Each number is 500 + 50 x the weight over its row's rms, rounded and kept within 0 to 999. Layers, rows and columns count from 0. Numbers have three digits each. The size before them is the row's rms in percent of the matrix's.

# layer 6 MLP up, 384x128, rms 0.115, rows 23-77, columns 0-127
096:495522398581441504533503507529450528417422553553510533572475569477488405474504482545435421453465454546535551417480533466490435527483528460447494523464446561470482544556443526502452461431551523554413439564529520562502578497463458401500546563492644611512520417456540514462569491444505550488546433609568470480461450561466520478507511434508482548537489522560535421524520434588520570493525
098:498584528486468518533474497424515557520479466478423471516487508516551509491448490542600585429475532533451466461513545497596399497393463452562520471463513541578497569514412571536537549512485465528534632522502438524496491391515541515609510579518491509645487468447545559456536556573493498523502556437500541618450414478534531435497570571465503511563460493483474517392476527539450541503514
095:549493470446559461456539526483590587512504395525485558495509507507602613534530457532633523507457544544532483556479518511479519477434516409598496579508544495495524489504504411484532464539569409543562544521524580566507506588524618516554431449513536422468501466502472519442543514613461541525495425472490624523422453503514500401502536497551530487559464512588516507427453479532493454513445
081:498453538507477566495526419438506603490533420487586525507535533489587539508416431541476522473586468465508531538432474544521556446479523532535486514505509504545474585489547546564421513415444513421545581422540419423497507546488459552510542538481618506479496527434593477452478565577488562631469515472490508564517525595567493448460594464476533530477492465500444532498402499571619509498468
099:469503460547417575564526480586554457527446511478536435513424541426520493478488453511589509501435500516514511410506432496569544483530455496440564448506597542481481537438532510482525590496517527514573437382483443637524470525494584471470535530527430529504450548407575509515498493477480545452562453552605501460464539498426556572396528528428580475513520460444541540442559508396460469479446
097:437461531538485494422475505574508484548432534508515521527488588354520500420482509586488576487367539585600518502511476464535471443463498518517481518492451532565461567545480504461474536420536513494528465475447500472509544519570438484460525483507449470382460505550447388430558475529538518481561542474426492495606498535522423476485548586595494543514442508469450435383590448505445556479454
101:558563460484530531548473538429501453483554568500534604553499602580526463477584583536519543558600513519443518518497464527511551628519449457513517554415502458464419521350508451420430553488508465562544511506450563624470469524472461626564546471456512490497533522514481463508519462602536508506482437480591484505520516445436439523578527533543537471458435534536555539559484489496475458538518
094:531484484531487418526541621532496536481454523516444485447545531482518525499530529508446515515430485440527483459536517507509448500622445501505451484483520542456485540479469426502510468540390401546582422530545475553517504500514614553465505487560598469459639581528518497398462437472543419541426452523538490490610518542430480527580548623482535478615457520533437479475511477504511518403462
102:503603528459425459569523523445449568482439566528505519583541531543494479561483507564480534487430558447449394513536549500528462598475416396465567593465541443554404477471523493451455428491544491530467567487521599464431460478536569456498440564502506458510528495413464538458519484539542537424542539540520511482530488586524512484498530606548459416481380451540471508503418557559431467451487
103:514482593489571511498523533550458521558426461555591502474490478405528509562567589574442529554557493437575504528511444534492509519385613450464493513523537518552445397449540582470407464515436525483501536424476533515459485471505471479469408521422518457472537429563453573451578535502534500575522438453415433561571593555562467544535543498502507564490426535537503525556441495495421489516456
099:413467471524436577563530460534494509543452510544543571471501505497537534495361492562482439551526471559435573407556517500506473522499372467489498532479434459463542443441574529464515452535563544535524476537511620514481458450466509537495488491454601500552445564410539498612530585536481631547422575438497499440501409524509518487463473508521468559449602508449504574495463521455500554528453
110:382580488486508563554528548567518488526485545484447415466456532491457500491468519547501492535401491506507507345427510455568647428498400523434495460531465535458535531541590571510317521452513490538523524488490488501429498449527460522588547399462521489518497501495506484581519503530490538494565548447500545483496579511488582485529478568438553491596540477410525444488488536482489535486539
098:448448637445573488535432508496514552467499463504458519578551443484466510466514563517574510535568523518520513436494525587536588508537395413503411447501501499563505479439525497503504516557482488531464357467487578551609563556488431535568490460552504537557434491395469601460491575500578529517486480467587567567493459492465426604530513460511537510448530498524471513488481523429516504598544
120:541485560521464520458476478502520463491529435449522500532525478433520489608472518561539449490348458549494514499594472515496466520561508514402389486580413454485454444468515540417462438506455427523443515581516497407490506498513499529444525495451548447537514494460437500547504453507457596397522507408453438472508481549544489462598436628469523427550439490421509453530549531583494424425474
108:501437513531421519550508531472410473519468519481505555463465496440484471459491525595418536421520559514502463553501531551480540543577549505447440465497428505630508562520507515498509515544548454563559590512473600516449495598545481562527417543461486521504633490606532455439435438507566448474530505470451395436503526458498504388557526503555542400493456560450543553596529571473514525473481
103:544524490392501395506475468568502486497523485528475499582554541482395541482484526507536433517418555550488469388573527500568478398532398444572482516516456534458500465493483621440550578435479494461502507475530520465488525459470533440557426473593588450424550543501491509538444416508457508483543538426536488463638437563422440450531489505448438496481505502563455440472492509505564449580526
094:516500541364528583504478497461434479510510557499384596503555582446527505510519568509563505538484474469554480394486473558510521502471545473565534563467576484418486505448466411450536475493518469505466418427404512439457512618464529635553594467508562575564443456486534534591487526551503552495551528412538524494472560487502522507505525477508544577541518507495512420447407433471509444475467
089:435462493472440365479495563489462565556617446506502479444452473471522531425556527491602473536491385528543573444484527441535533565546561456441560493495443506537418465552507522485621504400416463505472445444489496411401545523544540475518542440444490540562512499581480436566573497487578466505549547433492488476556484509592519503372508495469573481530523484509504456466517462499480548452518
107:473483502547434600487440542564549502487431500501536576472450584504546509496490496471551473576508557590498513409518476438507485482443510555496469571438502505478426499463475414417511513591551475421434457389526473500522531441492415547494550551466511545511503459506514453535516383475528541523441490419628452516533505605470561489488606585488516521505443449474424482522377552471418496510562
101:505409525485531611538461496434471473540531529544548501524455460476459502378371368439411512583508450509532469482521544501526474516593440411417447573497463490602478521412495548467492502477486506554516514468512513545482485552464478501497460556485497511455469564594517368543493544504493479432474461479497485503612469533430623433485528489440479450419555498517531515586466522510500463585512
098:490602455535510548516481544509537534505548522473547531498547487519447434516468442434445603397517452511508551510501505449503510571602523404432461601419505621462562521422499467486441440542410474497511445410491551437647467471502581449485506473550522533548479440440525569549526527521524560479556515450429496510418486469484526434550490574514522410533479560490567498492461577501499450504582
109:494439499463396522528464501555496481446425327523508508493550497476512480496535479513572477568470366480487516522572543539481506461442546446522557459546639429462498487618501586465528494543437480522467458518448551496546573416474542546584470486489518496474553510538536433521500435495521478565465455476490424528529581612469526480542514546469532393520459449565606465540521460568511489449460
096:504404488466588450474493605468466453463426465469460500515421467557473506524508470489501517519439529530512462472544493477575538454482456497509469570494502520500485487478538479503424483587469551540488485490535486475564548540553545532551514483582445546644538529505499508472586430538543485476545523495403457646487563488492462513491408459540486471609456450500474496535478364541467372344449
098:550451477462471524534424610400443579466542510524442472550453425551593504443498604565537454448448496560494531519501431576541575482505511402451437448563531539504491478514467553560466493516447479582489574536548523527487423536497456471574557509454467508486492478579501483551548412602522575390497490432437504529564426511511475503415566429593467530439464560460461461525466471474498533452488
103:532494505541536499420530530493477496604489532536450519437539560428540433482556460546505519445437554475416504557451448511450478476486565450601472513566423538528528445489427449470505510530525414425514533471415453529412457468526522460576590442577469552529629461475478546524560461463464518559606466539515489484538471517475606423548475616495570589527480497485529612511466484440532495541458
100:483438477466518505497400436460405528490440530671556485553457477440387500501460474513460463481520594511550495461458465501499420550451507478480572505541497510472455517518581471449606540474425450526521514540419461589525514488502486535564443437564507447481504511554496518543447493531484457525434479549410432545619440540467450534483549559509426417586400515502521540510465439518472436547568
100:456488383506551474517433460483447536472494488520463551466480496482482496474533469479577550428507451487516451477427479515562494575412514518548446578447566483559520473543441476469478541495403483594485429377474500556503517429518534519514464510496479419422521404457509560493474409639547424584558478472487449488533560495358455446527410489511462505487431473466560494500437456559496461399539
088:458502477596564414594469445525371399504516418594511534453605492412472500513482484577573476473433503485497552506493490461504544512487571448445541427522432497517449522511485522517495544576430510531544522454522457440455455493471533473525520524415535491447453509678554507506525449529520414507424451549516473450594501531543484450531530522528500511544486455570504523514462415511405471453604
098:507435555464511447489532598499456446597466510419497528536542529511459495453522561579514479501539471457588475444490492593613495491452539461567474614511425485490544479515492580525556479503464408512611530436499501478479562476579479540401446463519471520581520451553457523457486442376532610515531468530404394529559478542460492479502484472463525470547419556484469504510459490459497404414531
104:554544493404472519419421574549511430494422593481536568475525549424466483553541488524483491516538535516556522550611595507586461437471449530507511435491565449446575539430453499470506448465514422446582485464522538506500580517486482504526478527431409441491538429454432621505535467544399503526485460390500571541476486534580485462510500438572529534450505465526543404521526603517482547512477
102:466535427431572524509458505482517501469469488597490558403541399542475504506542603546485474627460504542382461542476569511596517537524454467583433452441514552468504495493436476529532492434559494507504551562455552573482506473531475513575486566475540558510491483587543495520560521521445530547536440411434499432524544416547474601509571550450426607564470472444527440433529455505554476522532
105:548510459516503528517576507541532453565463498532528479478401492420448511491548455589490532505492548483442434423579586457503434521410473504429486380541459482479556449509533464450577513510469482585531459537475530529465432496496569442542443416468544500518493603532579506563492477518571455656437466500591472485457518467525490402484483504577536528514411450540546566452457436538510402437506
094:446517404470528519526422443588395526582429505451518533511546535436536504511466452480546547522516535403455461483611480544568515480418547495417560459466523551544505475513521552449520487448507531498482464546417496619571525502571481506505531559488431438630424424383476558468532480501592587451511469463402505544590495454468532463515513428457488482507509477520513461515507517498478380492518
098:498421401487461577478540413567524468598515496465440522420538426461503440502448478523509525449539519496471558477526426483598536495488518464431532492489475549492562516449597577490475517514445491494473511448506478606539529520493461421495489440525493465424443525513483541527478394491519447505450569573436460424575512512443439396523464582520552519605652417456516479568479485486451518432438
098:469585481417524404454467430500477386516413572458493492428508508357476539488506512505426457553499559490551466488498519406553532501398585466547503472484487479541383536537496493454563518523495513461486435445458443610475555453566562384502555540567487516546483527545557451481502484495466577452516527492404463478515486460540533493491452451499520526421454480419561495447448554435426583492515
098:526559465566490606486521525482467422433474565501499490501494488478533465446480517504531479601498442537561507512476463444437499476513446472611515521548527481495456504461419488506471658430522532486594414486486521501622504516388562530455555537527503516475394505513609546528605482554586498555502456470476482547582544509519474541458601512461559486525378405433498514531489574504512461527495
101:498455424575551509431421519515544481520573474477530557516467440452467387536479489408510451513592562513570485433559474457553462454558511395473467485552464518553585513578451536544571473487556437481513491520461576543562613433554442493580502495535533420494556410501451436519510478498424476555451471490442530469506489423581546480466378579516535450537429411517519496522472512446505471557511
108:507434451486509480466652559459558536496568480473509564381502451521494491438467513531476524448464485510459437408595395548485479483434584484388435425474521564542426563528480513542541492549487392483527482510418521457473517506552569492533517502472566450605489461473429505417514553464515496548558580434460484556549511584591480430568480448474534519537444430461552530509550507519505498516549
087:572583401465526528457571493536481443587419498528540568550485585452536484516491499389473539489453556552467522489569493483487466475471482490461471537559561538480509390421487452502483469524461528445419559497454465595498476510521455541525472461551500524562479390446462519576506556506521450423452455355524577573415552466531509453450569567523520568541564466532532453485490501415550390514493
095:550555462569431568499444533477397552600440430458485413472540484427435539455418473566464473544460592455486571479456519486517421605509459440515435517461572527503462443545586472481575545481548480523472570481484468431522420505467503497567594430537413564478441471460509559511528464548526490576464490498445498506450504544514462474419517533438551472562499441562453540470576565511416553539554
104:415562521473505457480483534458485509422548523433401509504404603534495471486485429532496524527432542530483506476450436612480498512523560382430487537545500485498488589568525525523461501585499522559481431447507528465517455489467399368506463439481507458447435459485457451373554510451453497523568490578557468599568486513569571522461498563436474510454550553459537440423467470438469522468446
103:446461541465455419425495427525529443470449525430438503524501507411477497476485443530466438523467537466546509552568517485449533529432515364531480447498509505524503670585531540499476498447467581575539510501428451584518477446449551586493531524390542543519533489508600543501498412606481572542507480531531484534554385500560475521527484452552526474523444558515547512428501544490605533480552
093:513596522480443640530434481422512406551427484472482541461447476471511422558452536456593453492431487481509474465414521551513570552389565515457456546512480561573459433412429489441542565536428565454458437520392544543486544472524513497519520527496532429483505464451518484504454555566545480512544540507466552511483546489535408488457520484475442531421492442545414465520396451531500437406512
098:545468591457453447465423512479550499498505542528511513558461457484515514436560508460607520489457479444517518449416448574505469437494541493503413535457497594449548410534508487413471534467570558482451484430516587490501500436633467493494472481475455496575455484486426524500467561505425418504445528453437434466559509519499423434461608425451498453448559427589446472526412453493479560475394
092:450481510484508543557483399452396432414561484543483524431460531368555488559412539482435401505477566489448478526585489529489436528537451471496455503625540493488460607521559570485405585482592473510498449482527581544480487471497599506508492521574537432473481495426440511482498494527486464438512452538551436476511494541563512529429475395559441520534452498516491501548498499415442557575522
107:488564432401535509394495487493481379492510479574546549402499560430444407454462496552397480499464437524505597505455519499427518420513504532588494650391530508444557456507442504573504465541432532511493494512501522563457478479559490571442520488453556611466585501380512582554538542587481520544497498547475507470539460501468510541440514472503503441457526521534470483546503515459489472526447
088:572481537467340608437513534508472495491517412485437511450523531479442500526493529605560534568515455469555527425478389535549431514538465431503533514515496473472525366535446471449469482562554516528525445519540457431508551448502505550459561430566565484528538578499595513472504506549517608496496405454436465508420504517553420485511424559465516548522463528434482513504439565465448459550576
108:475499471461466457508468547479504520588514413456512571528460476510413509413509593476571539471567448546410513522480473465533532545487501563555461513484412569519520507475526587547478535476428539527454474555561581593491545396565464526554469386490561535521515486529474557492547471555523500510496590574410479446488541356515540495416474512474543497561524435482567630481504505502473517592418
111:506541468459471539367513470525543520553477465520490504523497548372476552466464520455545439542483530569526480475470483486573499461423522432618557472483593465565492556532547504516616554481580522470554531485504593554475500508514516561467528524431555477533471511495566437557520528514509542543470501551465594504502597432528456391489504501507536496484496521500403532649408616467463460549578
086:511488572478464479474526556510550516550437453404564382518585523533530379532544432541533521538436494581537591481525546429435520509427500474447453484467438502553557489444597577506471456402530410483490450467569576539469417527414489507518493506450519454569474450477486497562513453498369498476430424411480509495450503487497557514551570450474425523544532451555543476513543465568457444490525
088:535495542517405540497557591449578507468429522501525476454551515495426419545456522480458526537498458485562490475450509513531570492556415548513496446471563525470476505476485462513492450521587586526591538424505453565450502593528511406509548506500510537476463518545484458495581454629569559578579495424538588522514497553583447560503512469414491521483607512550612547572553479453404505499566
112:550531475471520471495533556457462456481499443424467549588528573524526480446550415532516496545566498482464522565552436499557542475474579433495461509445446548381539462439444440493516532473493478473539540533546533488568495486598473482434559458456463493497526412448511501518490539509461482604558477568402561479523436478610555384507506566444399474484457470439563585492531375580546564534492
093:501518479524540477541479533517579424474521421466492466497500347528552400482569538466551524504496414478544494513531531602663540538445445477456449405406512480470533466532490431444576458442415520456502425414467408556551522477564565541464498472469555513495521515507540553559485576537491525583507511468450490513489433535548514504410537545451454509608552516501535561481512420537518485450534
099:491568481464491508479525546556490519485436505483530511444468595469621506555532486522560524495502455529410547442424434442524509455523530549500478579443533580479518514386468618499558498513539534405543488441463462536504550473435442478490634471488507494572508580624527529493470382472569540523560552555561456495602482508495592437454435487471452481523515560540437534531485513489583574488509
100:440438436496514553483471522569560383534503459395561441592624533508583419516524549401470523452446481457527551559520401539483543448593576543507529511425515469568478461472545552540490459432509495458462466563512558533459513554512537505554504542476556470581518521470478492522581471410503516491485519459573509531507520518482532482566435514529567481560495546427557480502457575550408519448371
# layer 6 MLP down (transposed), 384x128, rms 0.0369, rows 23-76, columns 0-127
100:433489595419516462502463522525454510577660568442464463480496473472520467539441526537460501475429440446508536528551555570586488562492505497521580460490506460530460567427613547435442482603395400520633466563522408434512468458513493530471461404484500532508477552513447447537513509504518443537453526530482500462534545548513469513517478584422520474450456562549483548485503522561546558460569
098:514450463538481451568414494408464593439485481459444521513549506502508494526508470490546513568480449488543389566539544455491493515486391548505563545506500455418438568514524515420579554471571545505515526620465419457473481457491474606506593495525509431541542510585423501511454485532436448502584482561550545505500410506516544512604517474530532505505639576510498593474541504495555456432560
088:522509478625456533515457506530486608489589452525560492437480540490544422511544576536489525451444505497500495463453510528471486471560410508491467481481546470579570353511485415530420510516435473469506450559542466432555474459503509420448600540487509574489465450508557520450587476511497491486584494502589449382443522474471586569561525435439537458494559418492434521490505393504464506412504
088:472466472529604405536441494552551473537506513470474505514506552483468443538495474519558526504429444517537536454560499479538514516504442496439609557495476394481579477510530461526584532559561530567493600568512524495501497407438493502521472471360492586480562517478486541491597543506412503468489453584561513490594456501541376526450480589428489384471505433506441411518505524408475468514469
103:530433486436482534576484440632479378496384551534525460572466456632504537549578463460498450530547477496521529410510544559464487520451526475458530539509481452527475445486498509541466513543484469529557502479424444445548443490480424450480380480503477578515523511554509567487480483507412442442545461493454479504438452387475509483577481621535460562518527514425530621522548510454566487501545
097:511547478544516525508507445476467576563475513452461516544348437561555512514452516501513514439554538531537597503594528527540640471539462529559551471437508459406524507473484428379512494422535447486388457559594499553512436459513555473459435615543511528562526552456499472558483511539538538502523601557495546472462498525510458502505405475575459464565458461514576560560537432499513468490512
099:461554547555420555525437542524559557478488481554573469491484513539523521435492535464435508480501448561435499504480460416503463526501416554471539475436403492475481578509397400480524408424450462525527571563426445413470387622411461515532532428532537502495509509509457474508441454509496543457538628484413517552505450475440505522554536463586461483539464522536554468494450494521511371459515
091:468584548480529453446520449481490501468508505436576492478537430516419501561464455465506509392515569385610495458420517488483463566622510525534686551579456473530564432482455494420496417480499547518465483477544530495439463498445449553506493489493525509491429548481495518559544585468469497472506529595433521463498513426554498543560479448568561543461528543496468555456546444510484591492595
100:527422496474506475480498533581479516497480506496550404486582520448526460464588514445546469461571570514480504504551376506494541506547469489459560580452436512464431475546458488550510528518528520480481531619510527445483450508440565627468569575536555493449496619486537397565515502492582533436524507414488385472570500505516504460539417473486398486464593492481482559483557553601507579492525
101:466576526489443550382478544505482499473481522560448603451436465552480472500558588438527616445487559494575497490509419456535574605438528535485432474503459453499460478514490473536473521584439452500488497444558475472530460547503476502565525503435546572519540517485561490475578461393573537567530466509460508445512630471455509429590518541454523520480471504564491499453527543373390569501553
093:484468599468483363540491495471403514521506483617587498486397394475530526427541417541490509460527488493529435520584466470530509476460421578545511505483412617539453482461438473502457551609506465531511504539509499438539552465485517521534407457544491514431530574478525576467458459536461422454584461570492510589536584483468441467483437505409457461521530570521494490521472574483498519439520
098:460470523485440471431432517485483566551526552543463455513423575488521527514520453535591495524448507457554498428425467587474518526388478515493451561462468480430534511555582473455401513403488470504496571440479500432492560463561459544505424417564484444516512502570481485579445489458595615486510455508507501466484474491582612528528561460549508373546506528492637494502460572436515501513554
098:565491486420463494501531518531478542451451532457441466421546542440540476471523485453551615588470430515491472566492468502466490623531604497347607589483477454523598486469499492582495560478547496573510500559454529460442457458500545472488458530412501561467464482523538405468492426509523536529532668491430523537474561505515485493583480477494504424533482573449567492480441525518538511500461
111:491617577517493514457537547536517460539401538527553494553479504472601438582496515557575450553458513449498423520512514470555465545572588530374478495533522366566434505497576516554445502563506459483520578561542532507443472435534447529448484443453468527501482526509483544454432524543505521433480489504515390504427492471469465528492509432478417517545413505469453501459464539550596350483487
098:506490435503598578426373477396493437444425477560525475509507640519478536459487522482479525457502535483439525551471468457569584529428451439536437428466459524480507537624486467538467521515536427517496498523518395479484520575514557476491455473533402460490538522506440515457520481505520482429480532475459567561388455422391445551446406481496444397449535518547495513531496526520525500426510
103:500601445515532468508415545504526473583479499551501521522497509505513577488605490462449516473554484505481405506501500558553564470522489541511480522416514443396515452494519464487496501500397607462527509494463579529450473538477466477490522399571523471472486508509529576559403495542430411397453555395523526473524480488473472393506507480408518428498475622521495586461487486585375518419444
092:351503565483499484519451451501511547369628466478490508492567499540481467456509494472480502582511480497532489439439558395512533532482506561405611527418506453493569546602613502500450546459501445521461445533503468531605397457499523483507515508503427509498427507433542476416501549450530559552537538475470428444513589514494496567615566517476558513514467552477461483560472526517479476461462
094:499387501421513428510532480497462524487550459564530534504521465523530501493523551584473517533487391532480530427415535466557455511475653466460514517510463465503490505407396447510465434532546497413443532460400462437456499510570472471554439533578551512402502471473472566337460538506499426436450468559565499535440472547538553486416518507542463385505509539520462530486433519494531552506520
109:504475583544413592449424477517518611538551556533468495447453448516494429560465538590437588511521517458550540531546493496537479528560611542493462488450539399512501506429526434480603503428590553592462498528521516490516500529543432461495517468361490514486451508534498544405525510543496509485515460407456534483538556568412554494489525535529459548486505469526549488369583436515451569488534
101:607537510528487498480496568449473528495444532569540527461517573463421484439551505524435451499509513490480553484362452595454479598523529506535581566459570488688603409582544514593512614565510455488531530509518577541463477495464474559524503486488558492468484549513525471446475570475513563592498529539507563497481544505486456440491499455421434451499581506496544536465513511497484532417544
097:525503454576515497538584437574445578500541465463578514461524531535529483622474561488531523532500482430530500510470429422450523524514461542573567564458558447578577569504539505560430508500420501416368519467476499553533450539500442564519475638585548471485446438416487477525549456436482406520468495543488517434466564521459532484584527526547436486536485422517551509488475428437525539441553
104:484592562529401566464547599487466495458572441660443481465472541603472465486487519475540531487459465505591486475502425554415465506488475567551548457492535525502515476592475511430524425477465529488489586590473462373504542524425388519444515496552465508499463523493507488413500473470542482578596575535547459571399461536503542565527524507481467552531523436456586478508478514507470551494488
095:480500537615504491514482534432513581486548484475478517440586624435476535433482507509451535544567458455422474483567504431515537444374528604572465561501468465460615459527530496493507567443471517520456556570595487613498540476487435530398463464509430556464536560457474523453517492456469443460606535483479462541509484461436449495428478500495545492530423525526541518432512509417427467418491
101:477479347539560491471487470479422511466507514492492489507560490607536596476496517471517486563476447598449559446539512597427472497471470414494409473473438562429490562454452506539529482537500494574578588490519531553589450491450484562467470497543500484563597532512487615495447547495437542445523550487512528468462501473525608488485475578611528529538494510462495616445575502426493506420475
101:606507480491473515517493466512414442480479563501457563405513516528529549465514511507522544549560475536425566620463543501440405431445504502594479541475478552463528438518575386433533487548565452456515477475390447522463532575493551460521545459486433541468505449564455478539555495469471516440530433564562525482494484587553581492513517636534457515415550442516521520499456539444455552378493
096:527519520449455489520505547459513515492511489412514449519469527492540500457536450552519516573550592503437472523582438570514480499569420474514758522555540475502483390477502575508512487597489510487536487474524463529488556528452484552467562568499625544539429466499509493574592424473532497499517586522530513518471537478534517485529559437449523563508463421513493519538451542383512473432458
104:466555591535526408558541638592488462441499455566513466524547430526591573590570538527461506511504409559473569440462355500473446550531564458561489471428485486463537470507506518468480427485498528485481540559504585481499460435510510606439496499530520587497424564517536488476585589413549559560503539535501539459572561539465499451513563509447482482500463554495539492531560445480523435498466
087:464533490502449492497513460452569449456519479436504543483482539547485591538451573585518475492462564584457506478483523458481511441595500481499799513499470470558515464515519500550454441553524464530531472508464473500501513481496416585511488407532447564502536518453424624474517482533428526546473462583478524446548524529472532457567530509469539464470475516522518506536531507605501505577481
099:557520549456539470481484536483519441463459499425463540596515502393487449483482512497501498480419483542614393418532587533530555571444477443555578521568511492527486437492572465518584442477518460521654435561535519475544581431498550466423521515496413568533494453527547519410510473474508534501551524580522392479402554513557511518522572541508476536481516492435473483534562488404499470425521
103:493457472504439436492506488440515645489535488418522469564549574543508486504426509485514541555525415401418488452509494385516485505468479496447601570576520475497508571623551438517454482539495533439461455443517463495503508552465488467487483503556489577450525469511557611551570558508461547476465493492460491362555505503508623562447515498560425476478487546563566529545479548455535425446442
103:515492563543504514494513522569561534558474532465501518459497432381434533572533441557560574497473531511523503506440576441557441460570604589579476467441547425416466518438510580557558474463502492446515478586503509503419441556610457585427549479549561381580538553553504453546572536446536477527569500539524571464509483499550466563508502562521490479523568533484528543453541587469444506538515
099:493427521468547493446540418568514447435508473522549486554499345482556507515555494508492547524451458523515461452541483490447498599479545480548595518565431444447499409496498448561524567471479439592456450497498474473517582427432481484446498444379426441500516483566446482551442527481524445376407529525447548519519496533476544480543498447480412544621500499560517422466446522464547511571465
097:486427424512519402464536454486479462518470501415564566436414550541470569511490477550497511509591492471375484454465515452505470532378555436491563474501554517508513518620495536526486367575497538541495488485491528501524441416504446598423540498495495500512502463491459531574577555417455454394464528506416482461559479516494476495510406498462592428471463575523521523445462590425499499527546
097:495531507543521521516561480465501546567530538416535540453437407495425434455505444489456577533507533489530542540444360465491479418458419497533536487469477467574473543454443455485325540484603557474463429470550463476518535497549511499527490499581455472437418527446487477544491464538469609478429461585520462545537452557462489468476492584516562520548614602495501535517419532471434510486472
104:516524465551520451531464497563573556444481453506582499519494567519506444521601426424466552380499501478484416447522526468430464408506486599501539523518426400439573425523481508487581439414538498549426501504486469478559450433525499439534451552470510460424485500482607528509535468514517424466517592575544521430422524523481513540559512481489394575410429489503494457510465579465471468520581
101:520498433521467543506531443440596446461498416442500543474475480515568499507507474536500473446522485530475453435512522503392543489523463484428467432567507466522541486537408503529411574514396432497514482554488431498515509609456566450504500468569425431534412527558445432468536567515560577534443532558408472524630507431507405542514590557544484540504408481523483545443514538476577547443561
096:503495472517504609513451528577512511469535457595557490419492519547497534488523481523533518363453454508463480515511473512425553496524445432400588498472514446434560527498504427641454444554431520501527426534573460617556433464538566580515517560501490491514512489497512391474486531421505565521510537412574413456482530551525453572503581500574477466510441451542472516548456500556413442513521
106:488526468475451538522480483476463498446476489474509523533501470603501512459512455499502519593473458466485430549466472577462505512539578523457398499507508459462555507481599555493472607547430450420478554587507504511405566553505496542456580596462602547527455478478434468573516467554432510473557458430414459540440517626461451484608430450531592441442495502402441537551532465520481432527466
094:516543571521556409521546502505524532516501492424479518432510450484523489565467512483472441534547496552518525526548557524527474540504535549465776489493411531481444557552454552505480507498500568482575490543477500551513512462498542495536487455438473569454536519583428528482531512501520570493565506526532400382552473566473533509511497566561558387526549498475467415569495466406477536483454
098:480485464482542462495451548539512518466469468435506498471522449582516420599461501524496481520479516495501503443513529418448448538581439494489562485547424479457439452601511356418387478487473511553592473490530489479506417497491546612536497620544454503518464483452549511475450423544482518476486508517482574491443496500533546546437484486389450552451574531654382547511517541485516445560527
100:423457548422544418595418493520469544533557544530460500481475532514507480499450484565424462484517537490573424437457426511523471539519574424487730513536482464533481557474464437530440479522515452521474458446476495412562392532590476487465504453531509556504507428488466545518443570490562488481509478556560538551573522525575533583412536551509492482552515481567525491482503459518560491467409
102:461536491609447450485510495445452532452419485485574519496443446461510541537460568449488572567508555460473573510483533479416442461428535476485508455581539438492455456529547478525468495509590550459537512564474483486401407438578553491498419479474528679490645467489493478541493553562453514443431520503440501476568471420471416484551542505429432505472564462529472570485526517422471493467511
092:440505540496371448550541500413494485512494522500452581434456503532520493507520487496514449456608482523500507511502509491469515475485546661459591502457518504527533535456571552532371544417490453470435462560553529527527455577553438553522428420583451451513522497495469555469548501398500485418499550510421549434538470446492464496541465503513401515445539557571420468383502493435495465522417
098:598472526575440500416472488418488480488554506497555468477493485448459544541463482530480488403491457444538536501467464490501537478455507532489578449500547540447401452577489480515527491494437439569487501308523473491576511434521558433415395484399506516510481519496424521544475490564589480489513484475497510489578446481517507410479577468486513538517634486603435515598527433466523459487565
100:531533575541415563486513554562499537487379489428471409522510518483465508524497392470563569469541454493537523412484496591555523511448536498545507397363426446387506356483497429479506532524496618487459481438509538515488579488507501495547487497512431448515563555508550492569487543497565534491493554546490409526399449510444485510536527525503499437591439470484518512566535444544494508462547
103:442546500474481516440478531499411483450594503573505442537492555479410526486464446460428461508501430460536524561518597434491561492409401535569495591484471493462607549450529583528417428502503443516514535429436389581484576439580445550519515513523504454600495607448444566485470521547520516491467483504499548539459554512510499455558508475457508574422526551516502472512624511446537510551527
093:509471574516521490461500484503562359412526531543497535531471387470446376515556493590436503525501575473490409470583479481526461495472513524542441492536534539474460565460487459543503566405481417418526483530411530510463436408530552476451445506591517531543538520446421520473556508553469563515449472477470441530452508595520519544456409477467425573542540508459463535440426509475519496373478
112:489575431521484452514586553532534424569487552465539490519542441506465514555428540509501564569510545534454528430552520421516492537481509451454474603474623478474418474497613505529422465524427511485444505564541500510492479490580490491500561482566579512389528445495571473551488438523456524487564587455481531454558528497498500457439528568496477513452477365618462544446475519406580561449453
114:412547536457519493471518541489514576510577475588551521504504441424447516416425533549512469462508431442522480484513525441536550539580415508495418457498517527517566496620515448464487555519713491553574455530546606457475476505472524483456384518487509475452517499523501424504472512476421418417465416550497544599458506477494493490512455439467552449522535516468444529513525594501470469527540
087:551485430499515504492487499601577433497465487476383556501506620568435557567493475466486515474507383507576532498471485472604414555534513521533570538474493487428551433534560416531516420564589443522427437487545450482471545499571504465527527595491503479442501478586543502482499554494511484482478493544544591503436497574527461515429477505446542435443565553446438527414423566553484570463540
095:461486486500457538556587431477546448564466536560615535484530460473593467571516462528522507564458460407560536471463539515573551453500478514429610492530408371569494533489445479553505520474506502525484503539453453435468527478464455466441574524588471565399365511457434492547500485510470516491421550470534492539574503507393477535520543417503527523539525547434490509524428545526577581524566
118:530530549458491517516489567433472446555468410574503564564494591478474458455404559496532560491584486439582491411459544526549434424537441511538321558493450394513482486522489520478446437546518569505483469602574509488463567447563418460548538538477585445467495472483435514422502436540529448514501481546444468524429488432549476556506481460437519474492511564455468523443492521477548530430556
106:446455585506499529552453439449519523580464467412532538475443525553430526518531484519560498545567429560522478476422425537517558598491455572448562462387417423511668502531563459470489550527526508538440523478537367483539541508539538513490407511523458411488434512575481540410485464494475517521438508533527458466445428566527474569491499502458446528512507483500468558518564500554592453518556
099:480487545469508466554526453465498333458471501487467464464453502513539509488548441530507446480546438559551539416472453482475472497476524440498529554511419524516513427338444408467522502438465521429560522485477496515501567435386403578522536468531490484477491474534462484510503499410546483403587477478422450457548455455562598559509477565525395602556456533516436518514541533451536555525535